Weights of a small GPT-style language model, trained from scratch on English Wikipedia.
Architecture: RMSNorm before each block, rotary positions, no biases in attention or MLP, untied embeddings, capped logits.
Training: a variant of SOAP for these matrices, 657M tokens, 5009 steps.
Each number is 500 + 40 x the weight over its row's rms, rounded and kept within 0 to 999. Layers, rows and columns count from 0. Numbers have three digits each. The size before them is the row's rms in percent of the matrix's.

# up: layer 4 MLP up, 832x320, rms 0.143, rows 311-430, columns 96-127
# down: layer 4 MLP down (transposed), 832x320, rms 0.133, rows 311-430, columns 96-127
# gate: layer 4 MLP gate, 832x320, rms 0.14, rows 312-431, columns 96-127
up311 101:502534447497506508493473514606632477412569515485489491514529531567494534533477500398513550555534
down311 095:474613487506501538444476494508503504520578595502493473521495470568514519572449513476507508503451
gate312 094:474540464456445506494461563548534505401437522506510526523460512504495515469412454520505541490490
up312 090:500523538484522465585489557502489507502471537539434533480474408574457504525568569473435449436503
down312 095:491500552456452532449480519541441442458491528516500490502470473529496414488467469500491477568511
gate313 100:458516424492565448430597424550462538539506528490489500521548552502481466505505527538493512533461
up313 096:534548514483512457510520487557494428485508516465502487543495501486493508520497480461511529531599
down313 104:563518587477551492529514502488518535534557528471452527522487548523552539496556487454545507518416
gate314 103:547463535491508584505523592516497484503582446510505538487546471464488522531485495553433510400500
up314 103:504525505477539517458468494461563502506480498476493522499436472595500533540497552528476503545446
down314 103:480533563564575482431585446514516491440531490471526459479550594535489614508471472446532609484494
gate315 116:471555481546479489510489541528501450499575567524562502449528561472473525401514435501532554489421
up315 108:451472504527565437543480472509536532586535420527501549442504539495541455425484470449510489523528
down315 093:485546596464495558455468539467425553546473509473506451592435436544539515495459556504477523517486
gate316 089:546516572471544417423489485520510484507458448480480525536519443452456511438459556480474520468447
up316 093:503504534536498541491560496468435526502401531541540543466522496469447517462452500558449509498496
down316 095:565473471517461541560496463513492483472558431527485461412522534428539528461543511468497549452487
gate317 098:612485498545517486588575470474516480481507461421563466508540474487580557597520491467454457543514
up317 103:401583459520527547421562462502468485546486479431489552493526489527494558455465533479559459492490
down317 099:573529452520475552567521523581582421450529480515527493537501501531502487458527499542486493489527
gate318 108:505517562485518506399525543520521535515544558453518548587523539446455538468461505464476456502508
up318 116:577483534508534517441472507533446511531532568523524528553473496514455521466491558526528506584505
down318 103:461483555461476527493503499633470562485510485514473562534448517463545474520513524510549553501558
gate319 088:568479498476491571475501503520499486465525537506593488548536452423502557478446526553484509543531
up319 097:581508478544513466530497591495540602506511533550448499513520427544469470579431493540485487514520
down319 104:530488454505516499519503476488521572603515539514470556501602480565535491471517535506508477536487
gate320 096:458507529463544565450451481515485580531484534532421536457498531488550539487420503491494494549481
up320 100:483450480513496442407462547516462530536429437524474498473482425471546537464475509521453539455549
down320 099:534522487579515552519487472539549521534531442521531535506507494488535558434489515469495589523405
gate321 101:503505509527487480557524533516495526480438513520464442524468472452502479555483603482499488578471
up321 099:525569527428510547549483571490495511541509500492508569516494521500600543486477488529455526436498
down321 100:526500437576471553546429479541516557527504493503514579452535482501479512458483442525495547524520
gate322 105:494460512585491501496495515564522508481457525470411484460483484489520459562492498529542598464544
up322 099:484485548498495474461448562474491552531460490496467556473523502464457523483557469457507525511550
down322 099:509472469484479569409539476528495542554465511439487545561491456538532496487475509487553490411496
gate323 099:543420555471436387530528468524570432449472522472442519507535444536460516505467511511510494478500
up323 095:442462434497522515497518469472510380376511526551448596435520538496556505547471489513474510521471
down323 095:535533556464508537517463478497525507453472449575453558490419472537492468483483585561530535537555
gate324 104:521403502452569540511477425493417510510448505503552490493521545524515529536463496467553553479491
up324 095:477502473583465449525547567466459532511548522469444501478480476539529461497485518486502524558475
down324 096:439481507526508415439500551515524453481449503504514472512457484475417484443520488486508522490466
gate325 109:482528433514479524470478499497424594537485528501491483505454445520517509553443553521506496504525
up325 110:390492515499487521526499520545538510488520536503526423509451463423442472476474528519487458530448
down325 105:504486537512422507586473501525611522468422515528499529483502488477464500581516483484514462493532
gate326 097:424510500494509500508538537530497563461552473494498511508566565480474515513457515555526505601513
up326 097:496481521491511564462473517457508458547420454546481449611487492505469493466465452442596465468474
down326 100:509527523483487598446481429472504508512516519487505411539513519530405448489517516494511429529492
gate327 099:530498553542510532514492443510474518520482489488454488521452470525549487438502570435523497497535
up327 104:573520543515555505528449535400467480512504570493477503572432458516485493511477566548411523531556
down327 097:502489433515518437538418470428466534546532570538486449482525538497475468536515456394423487557475
gate328 086:469556490509486488554563479546544470495526480447551552477499540538596565521505496463553514482524
up328 092:455492551457499487415479442477498461502466473536471497499556524487452458487441479531524498534503
down328 090:529468474538515545482488528451504539432529502476488487449477504489488513561599506468447527514528
gate329 109:514452533548495440527538490517487455479504469496546459487549500554495453564495499534479555470567
up329 101:495477469576522524473505429427438579475467467492445542432447512483568463491589448402505530476542
down329 100:516479499541449506566530418500514431432504469465506503481462512442489425421518481524507504491506
gate330 104:501564474518464479503479531577444498588437478530529515500492559552496432523468485517531490509486
up330 098:459480511519554512495494485512482557481480481533612520563507513556490510527464528512551493457508
down330 107:445466518473527532533538557528506520547469482524598561491542496492517463504484454470508491520481
gate331 099:564508529484492586472483493450519508631510477582454522517531501482491544456473470444518489512526
up331 108:439497553566486523569479469512485521521459468469561494538457531483470505501505551463508529419485
down331 103:486522522569476518375505524436494572504438526530449538541561483528529437526499488423480538447452
gate332 100:507503504531500563444518524488542492470538503499557503521498504576538414463513433569493470392485
up332 101:526522470462449490448477539438488485447504539514473506462483538531428532487488436507549462475466
down332 105:470578531484431516475549476510496460498548518528435506530464551483538484551549526449398482493521
gate333 099:479509563492478468526507430430541515536525519538510553478510435512516532447481498466491447492536
up333 104:530508495512537531531510485524536519460504498534502503549535570434492414486450531543515508489482
down333 104:547514493548560475490522557481534517483487542485558495544477615411476489474525518490514492525536
gate334 098:459458490467555522481458554443513526459515525470511436519474527430466547409423529562502556463480
up334 094:487499516488525529509528428515553541434400497511474562477436439472586566493418514499519453557525
down334 094:536585486483527543469583542512517450429497510452573507507575488547459472505488472508495482425498
gate335 092:457528427521550451479509509513463487468482533494450498485528553510409489461480554472538612521488
up335 104:410511449552508500548527491527520452548514536522484506497466536529494526540514453462490539476426
down335 096:607527513419516529416540518502538567479483518538591495463554470352546535503504551550497527559502
gate336 097:507533440520539549469432520477544401416527504425478509479476530542435496496500530488501535533510
up336 092:495528502490513510549457547516488555556495553478510517556511554525488463527515577531429534459474
down336 098:489507439542495480465569479508571555437456507493579524542483503562559545533448549489576542525534
gate337 096:494513506533475520511487471505445534524498475527527445471435511471533522453501526503517411476500
up337 100:526510506524478481480488529491526606462509542514564493494503466464530478568534445540448511510491
down337 101:523507538489583435501478537470464547455560440476548540522531461506518567528480460564469497516498
gate338 093:554508475482403448573507441494474517472509442434548575484463539471472552489514535449456468519494
up338 090:446510539487552584514507521534456457556518539537487521504541539504535494451517522490442530513465
down338 095:488487491542527510502498484492424511526473544513429531507516417526507518446518498484547472489540
gate339 100:501478555489455503500476486529474525517513493471555533472545524459532473497413456494485542526504
up339 103:433509651476531497473498511483536500504439521527494469539462456533534462503593495510575552535430
down339 100:488452528492500521441520562514499457445494551458545478522489503554490547523495531425383512448493
gate340 094:504495482482516499490552507437481466488487537495520528523536474451434488455425544498489548513514
up340 095:440554466589431519520526459436498423467469489471526584492455427452562519486571465483479499537475
down340 096:477516473498418532470532512429465493465530554474529545486471524458498513537592411500476580488448
gate341 109:502524504521546491531472456516510526571480530529539431430563509478475514446416486568490465586564
up341 107:531532503533502591464508581492462572505453518511600462472511508490500496506429503502514470481476
down341 104:538515514495497523515439478479547548471473523521534470500426525480416520526463513463467513562488
gate342 094:516442573413429552432545505459477560496393446480508550494466468462462450515459514413527471522523
up342 101:440549499512561579508514478516455499442545536457495452467548522522509496525458548541489483539542
down342 098:528514511524540522486493445553469510458549491486536446443470529495485486517450552522523515552510
gate343 096:498465532567418521540547447589505487492476466592540544570541527479493498501555467511567559578457
up343 099:477509515537488474548423487543512488494501513539465558534537548487511492488529512565513567559441
down343 100:447547537474501464459528553501500535457476490549513429467520448535491509492480536481496578559500
gate344 096:495506456439559567481497524498470491537465471465469446500489521519373530526514606450480492531509
up344 099:495494483501448533490486551518517523529474493502520419496415479480511481539487456477507518449480
down344 105:488521473495514481518544477512503497427462488505442455501490547504574514481463506643492522515499
gate345 102:427518484464446467522464451404513514465504480484475519450514463476528433469542427522541440465544
up345 100:540537536517523465462564540459457531543431467525530480516491514531567495500415563482512500485478
down345 096:544497520462514477479484484495453497513540566438526561470518490494494481507614538520552468533496
gate346 102:545481556478504523487536521460515499457529535487473512544492479465545451541457574498523462532548
up346 104:515502462507549512549524541493501560425558559426504436467474547471460490473529439521439494506467
down346 108:498516519457529539477512449449485506424569520415486544459474535471410517533477486426465425492550
gate347 097:440549429472457496467475455442419547530504461466519521522525506493499506492547510499525480537515
up347 092:535496553466559450564523526430438496468450555560510475556418477559540552520497456474589508492514
down347 100:505459433503427561414450473460444594489568481408506497476432557436483466535447540531519466536445
gate348 104:461492509442492454524447403459501545516476541487497470496459482443492522470590500474542519481607
up348 102:502508488473595526535560566503440562471486518551524513504501494520523447513513558460511500518566
down348 103:555472545436472487502409481468451595467411488527512467468527516489511511492450489520561473524416
gate349 103:566491515445505445487553466548468503514459516434451523522533532569483530447490498526510532570531
up349 096:456536513443455498463450434514499547502543515551554491529487497499487563567475414517477537533513
down349 103:456501532510468541459441465572515518523411507482513511539433481465487547594538469517447550447591
gate350 099:495451547551572461472535475472531488442440520577493499518518496585463416478472452551456539526458
up350 100:562458515544561484556489469395451480502538523549501542455459477405495486524527500520395565501510
down350 101:511445530475516443483525563487534446506413462509464531510521516582425528452450441523430539488532
gate351 093:586503480565535523454487512513441515516465511520480486516450540460472536496502540459490515479519
up351 100:466451444425500367496503427449519493493515571545460491558485514461472483501486517624466505498494
down351 097:446504482523471524525441543428516580517554472482489465504510571460455627454513481471532445516484
gate352 096:532558490545524513506447468522456438461503492473468508518567513466524526492464538528535605528532
up352 093:476547451525371510529511494511414522517547488457489475618542451541524527452499488463528548545557
down352 094:532524549512455504540487471466516565529507487498573482460462519546599523549559486491545481444530
gate353 094:489484509574499551424543407538465460562488490520522452437513539523543590482534515443533452478548
up353 106:522539496515454484499558500481479507515567461454517495489514567602536455493446503479436459558489
down353 108:456392527532516456523523475490535519502410482453433537500522521565490527446454552537496466556472
gate354 098:499496494452473484532571540495475423415476480573521477527550502414544474455455508512536454481414
up354 101:533522525593511523524533501526525464501523521555491414495475508470500534431612459462499532507541
down354 100:549528459559449440531451539505454568531480477454475497500485488492487569504574401551517523492493
gate355 094:490506545544509440539538528506457504497455516565592462544488461473551507461495505498489467502448
up355 102:471446567474453495526595470482504508538513520538494514484419464466517507501497474566510474476460
down355 097:431479527522479532554497477505463513475500459538551469496521456434556417523445476573439500471477
gate356 092:518504531557520491537469502524486515455535536504487487417510499579464487441494493456472493646522
up356 091:457457526435535542436428453495489417475530474460486546507512542487515518500560483464495525564487
down356 093:471482522441461457521513461470532482557531505455505485457514557396450555520465522480489547489488
gate357 101:546528427446492476515457580490472512443508507509504574510485434479472564492498554535569488462542
up357 104:468438553513554472499581532520503564502510497500483469478586477500556602566495480528519538505576
down357 099:476428522516461508464535418563524529525495540539510557498557485487469421451495503565578453522560
gate358 098:485462483539549492446464560478551494478527493407492500455475403534460539519555503517500479474500
up358 103:548491574492445523601434490493556455487578476490545526427595504449489534494551494501589451561509
down358 091:555558598500468427468513543472432566516513437540520534517433459530498537468460514584547540433495
gate359 098:524547568475514558539583505476465524497500486469504509506491455508515452454465474456564485453495
up359 096:432530545497541525519498500475517459542509524466474428460507473494532475467472564467509505451481
down359 108:446492531449599428551547507521439487514517518518489550534505479453478528462498376507518542494507
gate360 087:557501434449497521505487537479502466493481529455543470458543511541498490503569469475462545550494
up360 092:476478582568512479526505468550468473429514490453463529513507474475566491505518503483564482449516
down360 090:553528588460435483470456555471443434507469455514571487487470447533456548495496546567494447464498
gate361 100:448543445466499567479530493490541550543499476572469582611533543488548510556534549494465494465502
up361 106:492471538545529496521517482489553435541462465450435480460478458460525488422522500480527469548466
down361 104:535488488471476483523542480509552499448505485493487488490584453511490471488495476530513504511461
gate362 095:470457481469467485486561459571480428613499508486526553488491469601573470541465485513555512497552
up362 100:457506427536476444483488489458476465484459498568497583533513500602578619515418584529510509528432
down362 106:498475532515484502497509481495491544456499470562499512474521489501524408505480583541452481506477
gate363 095:479487546588520451482551499547514497482528503435496525459514568465509507520473473423524530530498
up363 099:479492401586482465545518477508490458434520514504482481472464470479453479486502509489462565397561
down363 096:478475557567506567491537553561491496465526469527547523521505481515492515471435521481463524533445
gate364 104:485472451514438550477484414560497516489523474452535458525437558478532517473557536466498530485509
up364 104:487481564533519471500513461491404479510509511467492468508451539459501473463504460496533542505593
down364 110:486507475456464477523453497497473515447490454477439527514482491500468488432574474574503473578506
gate365 109:503481537480518549523529617540493484541468465517550425534487451466443503571485502514491494457463
up365 101:561571517530519460543483476432519619486478551476487621519467496544515534494425524492470476569565
down365 101:424479523432531469484514520517535566460460444563532507482533470465499515490472517481432531496489
gate366 105:438505539490519543422461498418553497421519423559584482454440442518544499483549495468448542479483
up366 097:466551494476544459491467482424464491516446542490524444543533497480507565458514507473557470477477
down366 102:447497519481456508457484467447556425553499475526512487448489443536557468511560527423474531500496
gate367 110:595537504541506514430476546499464434444552538455571471435568476521456462442560500527450526472467
up367 099:523429562492471549511459498544496512546546482492481545529570468539567473512534454532467462514556
down367 101:487450501446485570500481482519523467544529494497534452478499426582378480449513593536502510480472
gate368 113:416529563523475525461513441471524451481494541490477643533443536503486524425547437494524425484573
up368 115:539493494461494508564529448555555551582458432541520489457540480505511477582464501532467469447417
down368 101:519451548506448469492527500525461423457629468543520456485534525522500474560463479534514561523539
gate369 094:469469430501611467452447466456550471466424555497464569491469578421534484530579475524464521498538
up369 101:523479394470500463465509512542538507418446539461481556528409487509526517501586581535433503470548
down369 100:498468470491466582583497454543459478501513488557538431501538495562554535497545488487518497547452
gate370 102:506576546516432543461475465484395405476442540435496526550560521543500467512525459524535477505495
up370 099:487429524491508499429490589507568470438489424582489468499442490539511492469447487464554498477498
down370 100:457498561489506566498504523549525452497469485444510460520461522505489544506486511550521469389500
gate371 109:509525491539452486529509493467532460503502481483495522540511484520471513466551476438508473470588
up371 100:504531467502556521511449577546533525492543533563558576428552450518529497489492513432548445481512
down371 109:525507490456513591530507544510501532460501489542536472523542550454542565531497470491531559516550
gate372 107:587498500512475550459530498475400490459540537485503480587578504408451522528503481490549533479531
up372 108:453511458423512505512552445615516476515508449521545479446499499487461548532520534534558514459484
down372 093:467458559499483456593417487446480562536502532462488521461478524479473484469500483548478397533503
gate373 104:465549520506484414451502443494504580504554484488495453462501480532530521494505488495493508559481
up373 097:533504525519497500550522569550498496454467474471477452505451498497529537438465491461496502508457
down373 096:524535442407525469485490538497504516478484503516495537494513557477465538442564514445477479480555
gate374 094:491386501457527544520482495498477496486489453452484460461488578539499498487548528492480453522497
up374 095:563483490517466520503490520478519496470468512472472530484491512564504466522559544439510525409529
down374 095:492484581577531550458547428544486448518495559530393490460538574529555510491554534569405501514398
gate375 097:434450516479597464506502553502490519524471526537490468528507458484435466508515522463497537463471
up375 103:475422475488376534488526526541556522465521492423522541444471463442473506550475518625500471541500
down375 098:488527425496539474475499538469446612525512486518574496509504482477445496497607476546501472561526
gate376 102:496511508479451463421488530447476467522484501562512569479514428513405520515537477470519450514521
up376 091:501508479547406487569437489494529492487541462470488482475513419538490483518472570469462505517536
down376 096:492503558463472419512572527554488506547512519451624497445470507483476513444558432559543510582495
gate377 090:548517464429491489498491488470461542531466563497493517460454506428449560430520401540545499542604
up377 093:459557536498459482531491466513471491456529478542507436500529514520517534522433537437500433500456
down377 086:509489505462510445490522531484494535587555532460404548510432496449555508475538474494518490493488
gate378 107:490517534537447492481459523476453471476476527432525465417519512484564502491565459526409541535521
up378 103:525494450474540514496605545459507507466503484514534507491584509577587456562541396440456557470497
down378 100:516512459509555510548448416492387491573483522469518459525485491540509492523470479505496528526446
gate379 100:533524494460517415457524483474518513472489503583490553498490483448556498494447509516487469462551
up379 106:543506531447532501475512568503489514466512518489482530473437507496546521496477489498520516520537
down379 107:465506446524480545482390547461525537524461501453504479511512464498492518544551582600539503458521
gate380 096:554496461478587531493480508500534546437507464519507506492457511516480516445460499569535536471480
up380 100:486550525499515469489485544425470575561489568479408471486420527550459522543498521509520507553509
down380 104:544509513469516498533450563496386534486572558537570472507467506484543547510428472504540568533478
gate381 103:416446482454446493433537408549509464515546453483483556460507458562448505447451548533521462509585
up381 100:575537535454473539498587465537573569516469540544562520495536477480520498528511489524429473447509
down381 093:490552441582494506477449504513522475479491438443550425530413509506514576492474465518463455508504
gate382 098:622455524469479546500452549488484568541465446487505552542497565579502522489497518500481466509535
up382 098:523486476527470476552459497463542533540434508574480504488513477513504498521547483489488511449490
down382 100:539461491498477478513509539492510544521460474395393484534490511552476562517503476440442455537459
gate383 103:488487431462527448521561515475417467427498499519461488503486575478505512497464520495457436568489
up383 097:498453501501473440531488544541502459477509508552452450461491503456486490510514550487461489535463
down383 107:449508522482496544550483568430556517476534491518370501531448556534499543487464505482428506571499
gate384 102:552439560460448539487488540493457529541497476422454500465507509495468454460546504519483451512525
up384 099:513521543522379552495470507547495532472509503475515464446508401547483478530521530517520540516550
down384 108:554563442461540438552409464515519461493571492528473548394543484467572455439561443468482516519436
gate385 099:444412510512536448504519543467488448561488527492558482498553543502513524464434543487467520504493
up385 107:449480526436479534393451492440499506469467515529516541485484484483504469482457498487490479490490
down385 103:453503521466484559531459506423486467524513539475532450458498463457517501554507524495392440525554
gate386 098:471499529538494542500544508466450502503487475487480517489467505486467521479500475528498477463507
up386 100:505466467496476520436463496501489465387514526541499499509442492552504561486473433517545551525523
down386 107:483532504506565493467530538512460453409462508425547545454480458489439491538455550610545527561504
gate387 092:519478517498585467492556575437516493455578479506503512470471504555513571511493512480501428481382
up387 097:445464445510532493516513442558533488465483482462452464495504559450530378489476479570479483531491
down387 095:557572485505518425495517499538457500541542502561461491449488545405537524489550456559485505517488
gate388 094:421446543496490494493502497524450441536487442518540486518540478467463569506490520488519501505570
up388 089:543531482512490403515481414469529541514483498590506626520463501534506509538555541480480516490503
down388 093:535540563531440495550537514503479528510419525455530500460498414562468528556452554612482548499526
gate389 105:468482542489470471511584562493494472543558531563494535454501512478464499448483565551488429499502
up389 099:567486375516511454443478484435478492565469524480453562512484547495419511621518466543552485508482
down389 102:517482591513509469394489515437515514549523508439542628527378476488482566448523546473448489435580
gate390 097:490572516516425490508509566528494462531526480487501463457506479547461504509462436587528447467483
up390 098:488431485491524555444442439485485521487525516467521472481441538420518542461547451510500544535530
down390 104:436442518451532521484524519524460524572454459530475467460452565375551478474557474508491528480494
gate391 098:495503403540528511445517487572456531482540508535471503447508432469540504516517565571487563480482
up391 102:492487529455462527469534431482466467545474519455476569516541560474521489502500579582483535516417
down391 106:449500468523491472510450496528486558524564511484482525477541490561468499524506435395486439524539
gate392 112:528559454547479450437522503555536511520450461482460488494508470533477502517505557520556468422466
up392 111:501531462491452503456473524521543516544440501469471488578499467530566468521525521461454503538434
down392 109:484507527506502549432504488582469476518521534521484526487483486456458580530399472461478520480491
gate393 101:542495369504425553488471490532536548517407528485443548476503480501451529385508528484456485514498
up393 097:563481510482545468515461508511496500461477542486501513478540532472555498501551417481475403551441
down393 103:510483478424518492476472522476486346466534494524494510472545511414483499456551540413469477567578
gate394 101:531469482506481451416475526450474494533549537467519562502510574517490427469514531458572474544517
up394 105:483467538563512525512527533520494453563509482537481561536494546481445503567396442474531491531485
down394 100:413518570533564541530515557484476422453540514483518490568449554486525528467457535509559469531526
gate395 101:423546452486525529489522468448498498487528527475454468563416492493537468528542536453474487562476
up395 101:508560467433540463456584511482502435467484460468488509465551485479429481439449501526492520580517
down395 107:563448570469446448492521497477444487471555468503505495452499485416463440482515553571505512488588
gate396 099:474427506464493511497553517519504567480521538559490505521517504536500414574456482448549475465485
up396 104:517494581493574515540469479497507523509507465501501423551521526532498479544499516469512464479464
down396 101:475454531484498536467446498485532479556409497505514488513496475535534480508495476448507574437450
gate397 100:459491496446476526550539523574484457581539518472472509475500460487529512477547549490532427539505
up397 092:513500456541423477572490590534478583522481460551509529506498430432562460486450507535522481527582
down397 094:462438575467543485509489497564431498549505488473495495449430413514530514493538561536527492539474
gate398 100:489396508576415511471525492535460552439523561571505525417539542528587510543484543452501472473453
up398 099:528470415534506582469504471432474480462564492409518434496536508502497519461517497475502534488513
down398 103:461506490550433526500575496444458525429487500521516457461536461545475508525491505565517499498572
gate399 115:545500504548495468503453450532498529523523450520537482481495474512505567586430467550486462524540
up399 115:451498524503522518502508487461455593487535503584516488448525457537463411583478496508513512492477
down399 095:536507594497559421581500477521524584562477471554503462525470508578491469536501489562478469546463
gate400 097:476553533517483450453459521522499520494495535450570511477525485463482472501466531475525526449428
up400 100:467565470510469526557505452432523488561596491533546491539479464507513499449551541580493529586486
down400 098:533484471498529480502532553494510511514512484399493522511560503449451518508512444489513522516467
gate401 096:506507480522458487522490518515476491511497477573444505496536521527431505465556507543501507473603
up401 096:482558505530528470480462515501476519461415478540533455547541406499560444509420537538548490475500
down401 104:456512502510548522464501536511451511464447523534431536505539473568502505504514541517550524443463
gate402 099:508511507587474520580487500414502551441500463469494482483518465497488499535462451581499440429487
up402 092:487422578534468466494461526490549496536575491459465511502479461499471544473454499527415500430494
down402 093:508523415512564503446526468502501572534490467525615489472531472441511517480458520476433458542432
gate403 097:477491488528546512458486566528549501431537494591507494509490434493471456538525496464522543540516
up403 103:475453470475569526543496493458483512523514569523487521541496484525514450552502463440528454538470
down403 090:500507486464510473509471449535531422504496458500498428507482503550505446490490531480484532446504
gate404 093:503570504499520423593538518507404476470499491503444556467467522501476418473468483518439410508445
up404 092:456432478542460442492526489430541536504509574454552427495471476506457534484477514438485503455527
down404 095:516386473527447449461452437470561508541518527514470482475469502518523489495552487495450542525499
gate405 092:570448432452491428514509490483466469531476561496492477525546476530495555428503429468503528496467
up405 093:510482458574473425512492519508568553537443529450508473508509531434508532518521502484514562468533
down405 095:561427488481537449493447461482488417535429480510485527485485505490490461500523484476477451528535
gate406 103:423576473479561546502437520470459501460463557561498435489509454495463476517542529445444507471515
up406 101:586544465437436479492451434503502439546511486443573508509532520472518492499447472498538489475556
down406 100:490481505479600548483493488443507538454545429420510528535467433572512486549525503512546533499554
gate407 109:547479498558450435600490511516467472496516487500584515512556551519541588465487478537571446414568
up407 104:538523488520504495500522525453527527480463405475519510466552482543502484464439496502493465461549
down407 110:523466505480502506536500536519389450510485461564468456491497513581493510474518464427529512490548
gate408 111:448581589470499475454500574536472431517520498480560480569505529444454436511539511508469550498507
up408 104:471518498466504493519485562571555523412510448504539446548459466546444529517455436489420396550484
down408 105:527433446560498564530507478501493467495506509545417483490528605499519550396491527535525532551457
gate409 099:501494455503477481559544530496420503477465464569539409590566454539413510457503547440443590430528
up409 106:485475518529533457527501477484482485593518494532566453513579506502532511502550448494503528460535
down409 105:542513453562484505524537486488472516406576507483554537509520485450426572445493440477511540462563
gate410 110:515511554450473500416465479450473541418473527483395555510444499493518520394543532519576518471533
up410 116:524494515522503522473481483486457556468457542489461546439516516459473510418528476544483464475544
down410 100:503473505479533513469454362474473544450452524530448520529497518462524508412571480443516513536518
gate411 103:557467486515446462507542534473450466504513512505513459453524435540459495430540559423481531460545
up411 099:533521515502575487552511533527458531529462456548496442423432500554519586502513464377535520437460
down411 101:518519534498485506547513524431473557408440528496459454477513445571517527501581521352532492479559
gate412 099:526480516533492564451469500490519495503461552480528577416559493488502493474500498517431455525439
up412 101:542459548521452573449490497458458539438526488535511547470487509590485496487513485550450506478410
down412 098:525417469459460435466565455469456513530529495524487501482535529497490429470530459498414482574532
gate413 110:501494473478513456555527483446500451516505600497497486620484464470495482500545472469533552482473
up413 103:458538610522500527582488518499483483471454485463449494509526473499487493490484531482487551484531
down413 097:573430509575501574517538525502518472467548522557506504453516486544504485489439470568531454468446
gate414 098:551451487539499477454448459575574588573531496442475517521466462515554469493487488486517551453466
up414 099:484552475541475528528497559430525488530522513489525461523432511512484478521426531502501477513547
down414 102:484541500500504528452477474478539539518541547532537462503570486484479476496464484446428482514423
gate415 103:569452533463571519465429461521473508546463437481495513479539474528514474473467471489472535554579
up415 102:509472475470492528532505525548570527554426564531497455476539552459514535462446478473494549436539
down415 102:475500513466512525552517545434548511537492523556448473478474538422528512492470531441533471526435
gate416 101:545503519498496564550515438489500548576509435456511496527496511468553504445470443515528433480515
up416 096:578520571531499493538451491439522529446502401475530543459547504477447464462480501510439487487514
down416 091:459424535477497565512489482532450528538515434512541438400520479495575503416484494597634485498519
gate417 097:493562484520499518510484486466481490485518558466457435509508537405515534469475491502468512486560
up417 097:547439452562491528463505502462496505519597465505466496590509573518533471410504527499514513519521
down417 106:485483485568479489490535520541454557523475434542484483487468505493524467516473446460504466493493
gate418 101:540495542403447553576531529492539522449509481499576589506487581550531530510525512488554477526492
up418 099:445564420458444447523502479524554487483472491538485523543429501568477483434516480504495478500522
down418 101:531489455600423567507552490623543546500466565515506434455480521531450453482450491492492464503495
gate419 102:436520459610494466461538442515468553546548479549516461539522449480428454510511523517538506522481
up419 101:450464488551541464525454456508393529500456517506501508510529514619480596503520530512573486549508
down419 102:497518559486584551542559575428521464458575504488418506452508550470491516517539530457493449531495
gate420 099:539482495395493497479505481516503436502423510593507594467487536462430568526495425497428509424544
up420 097:466506566511467478466506535509537534510462468486562481519467454530451448526544526492503559580515
down420 098:489468561544572537475503557548492513547525492572546464541485524474526490562505520538560560466536
gate421 100:486503528459490481535523530455494458449451501453507486451553510430454542494491461483522483576449
up421 105:456417512552475510513497533525544472469489542505457596551559523497567447479523500517531560520571
down421 105:508533468508448496485483513550491458439479499515515492461525516495469469515489457550516493498429
gate422 091:537539448590495604528499519470520484477566450480466493517507479492473485516548484473540519489509
up422 090:574492516561524541502493508570507560544498538496452497490586544534491507480561493477509495530490
down422 096:479474574519482417427488511493523468453425508551570502409426487492492447506538476461478471436526
gate423 110:521479489527500479466501457496449526481603404497500441546533531489523515504463533446550503453467
up423 104:530511506527484522493542460490489492473442528442459518509517484475493470472493419474523447557546
down423 106:484468487506508410502536545482529513447524483497484524378513539502443546519467486460509482481447
gate424 096:425518453575522484533483530499525512600503573460510519456462453453518433492449508594609487504465
up424 106:504492521471505505509501507448498502473471419533532522588552518503513462522510508495510492517500
down424 099:513551494487464516528512509587486531504570551431486540561518541533555565553454517490530511419503
gate425 097:462478522514460515448528504495553519557512498559538516544475534487482485514468448515465461483494
up425 106:506481522441433562441529521530439544476553414480473533466513441555457548506480499543500478503540
down425 104:455516478505534469551512478510529478545530503494492478501472512454550508533476490517537534475453
gate426 105:430459527560449430552504449499437479502578578450517528540520508492524575524556515519508519507448
up426 102:476521489597439545524493509504538514512500492445514484551519580495504477537499426501441474462500
down426 107:467492489425430517464548474549534541391447514514503491537512456559556532547506509510577524462539
gate427 108:473502422443507496483542493440473416561487545498540532561553511485534505443489514460598516485516
up427 111:482463442489513548433545482494507498496467506514434560446452527535504513486505477563541488456497
down427 103:473468505400462502514529526545485502502553480530515507472495523575510515477544473513542526467504
gate428 094:480503514461500529531592533514480535507487545446483456488414470464468475469502465497590475567459
up428 103:534428451520503491516541514485439469494549439418533563526455581551476497457539539517520471523453
down428 101:507533420543493487500521549473505541510500488508529481481484541486540533486541493448454534494439
gate429 103:488485502510502546522493483481446450548498574583476494531485543526414452488510497453554452555596
up429 102:494487530528452493495445419494520546504530487525456492502538452479523478477464494527465524477456
down429 103:523475534494484455512493528588525470517487450522408473464534464524538537504519518552516564477511
gate430 099:467494510507488519529492511465439501457462591463453517458518518435532443538421519550539422517514
up430 102:572498563472492471490493501459484482578471509523517505515509442509497536536591472512524480456459
down430 105:492575429540549489442529513427564526514517563493467474556469480523429489482551528491469541500513
gate431 098:474470488476523459489493456489524459548474457491512539501515456471510465540513520492508497507481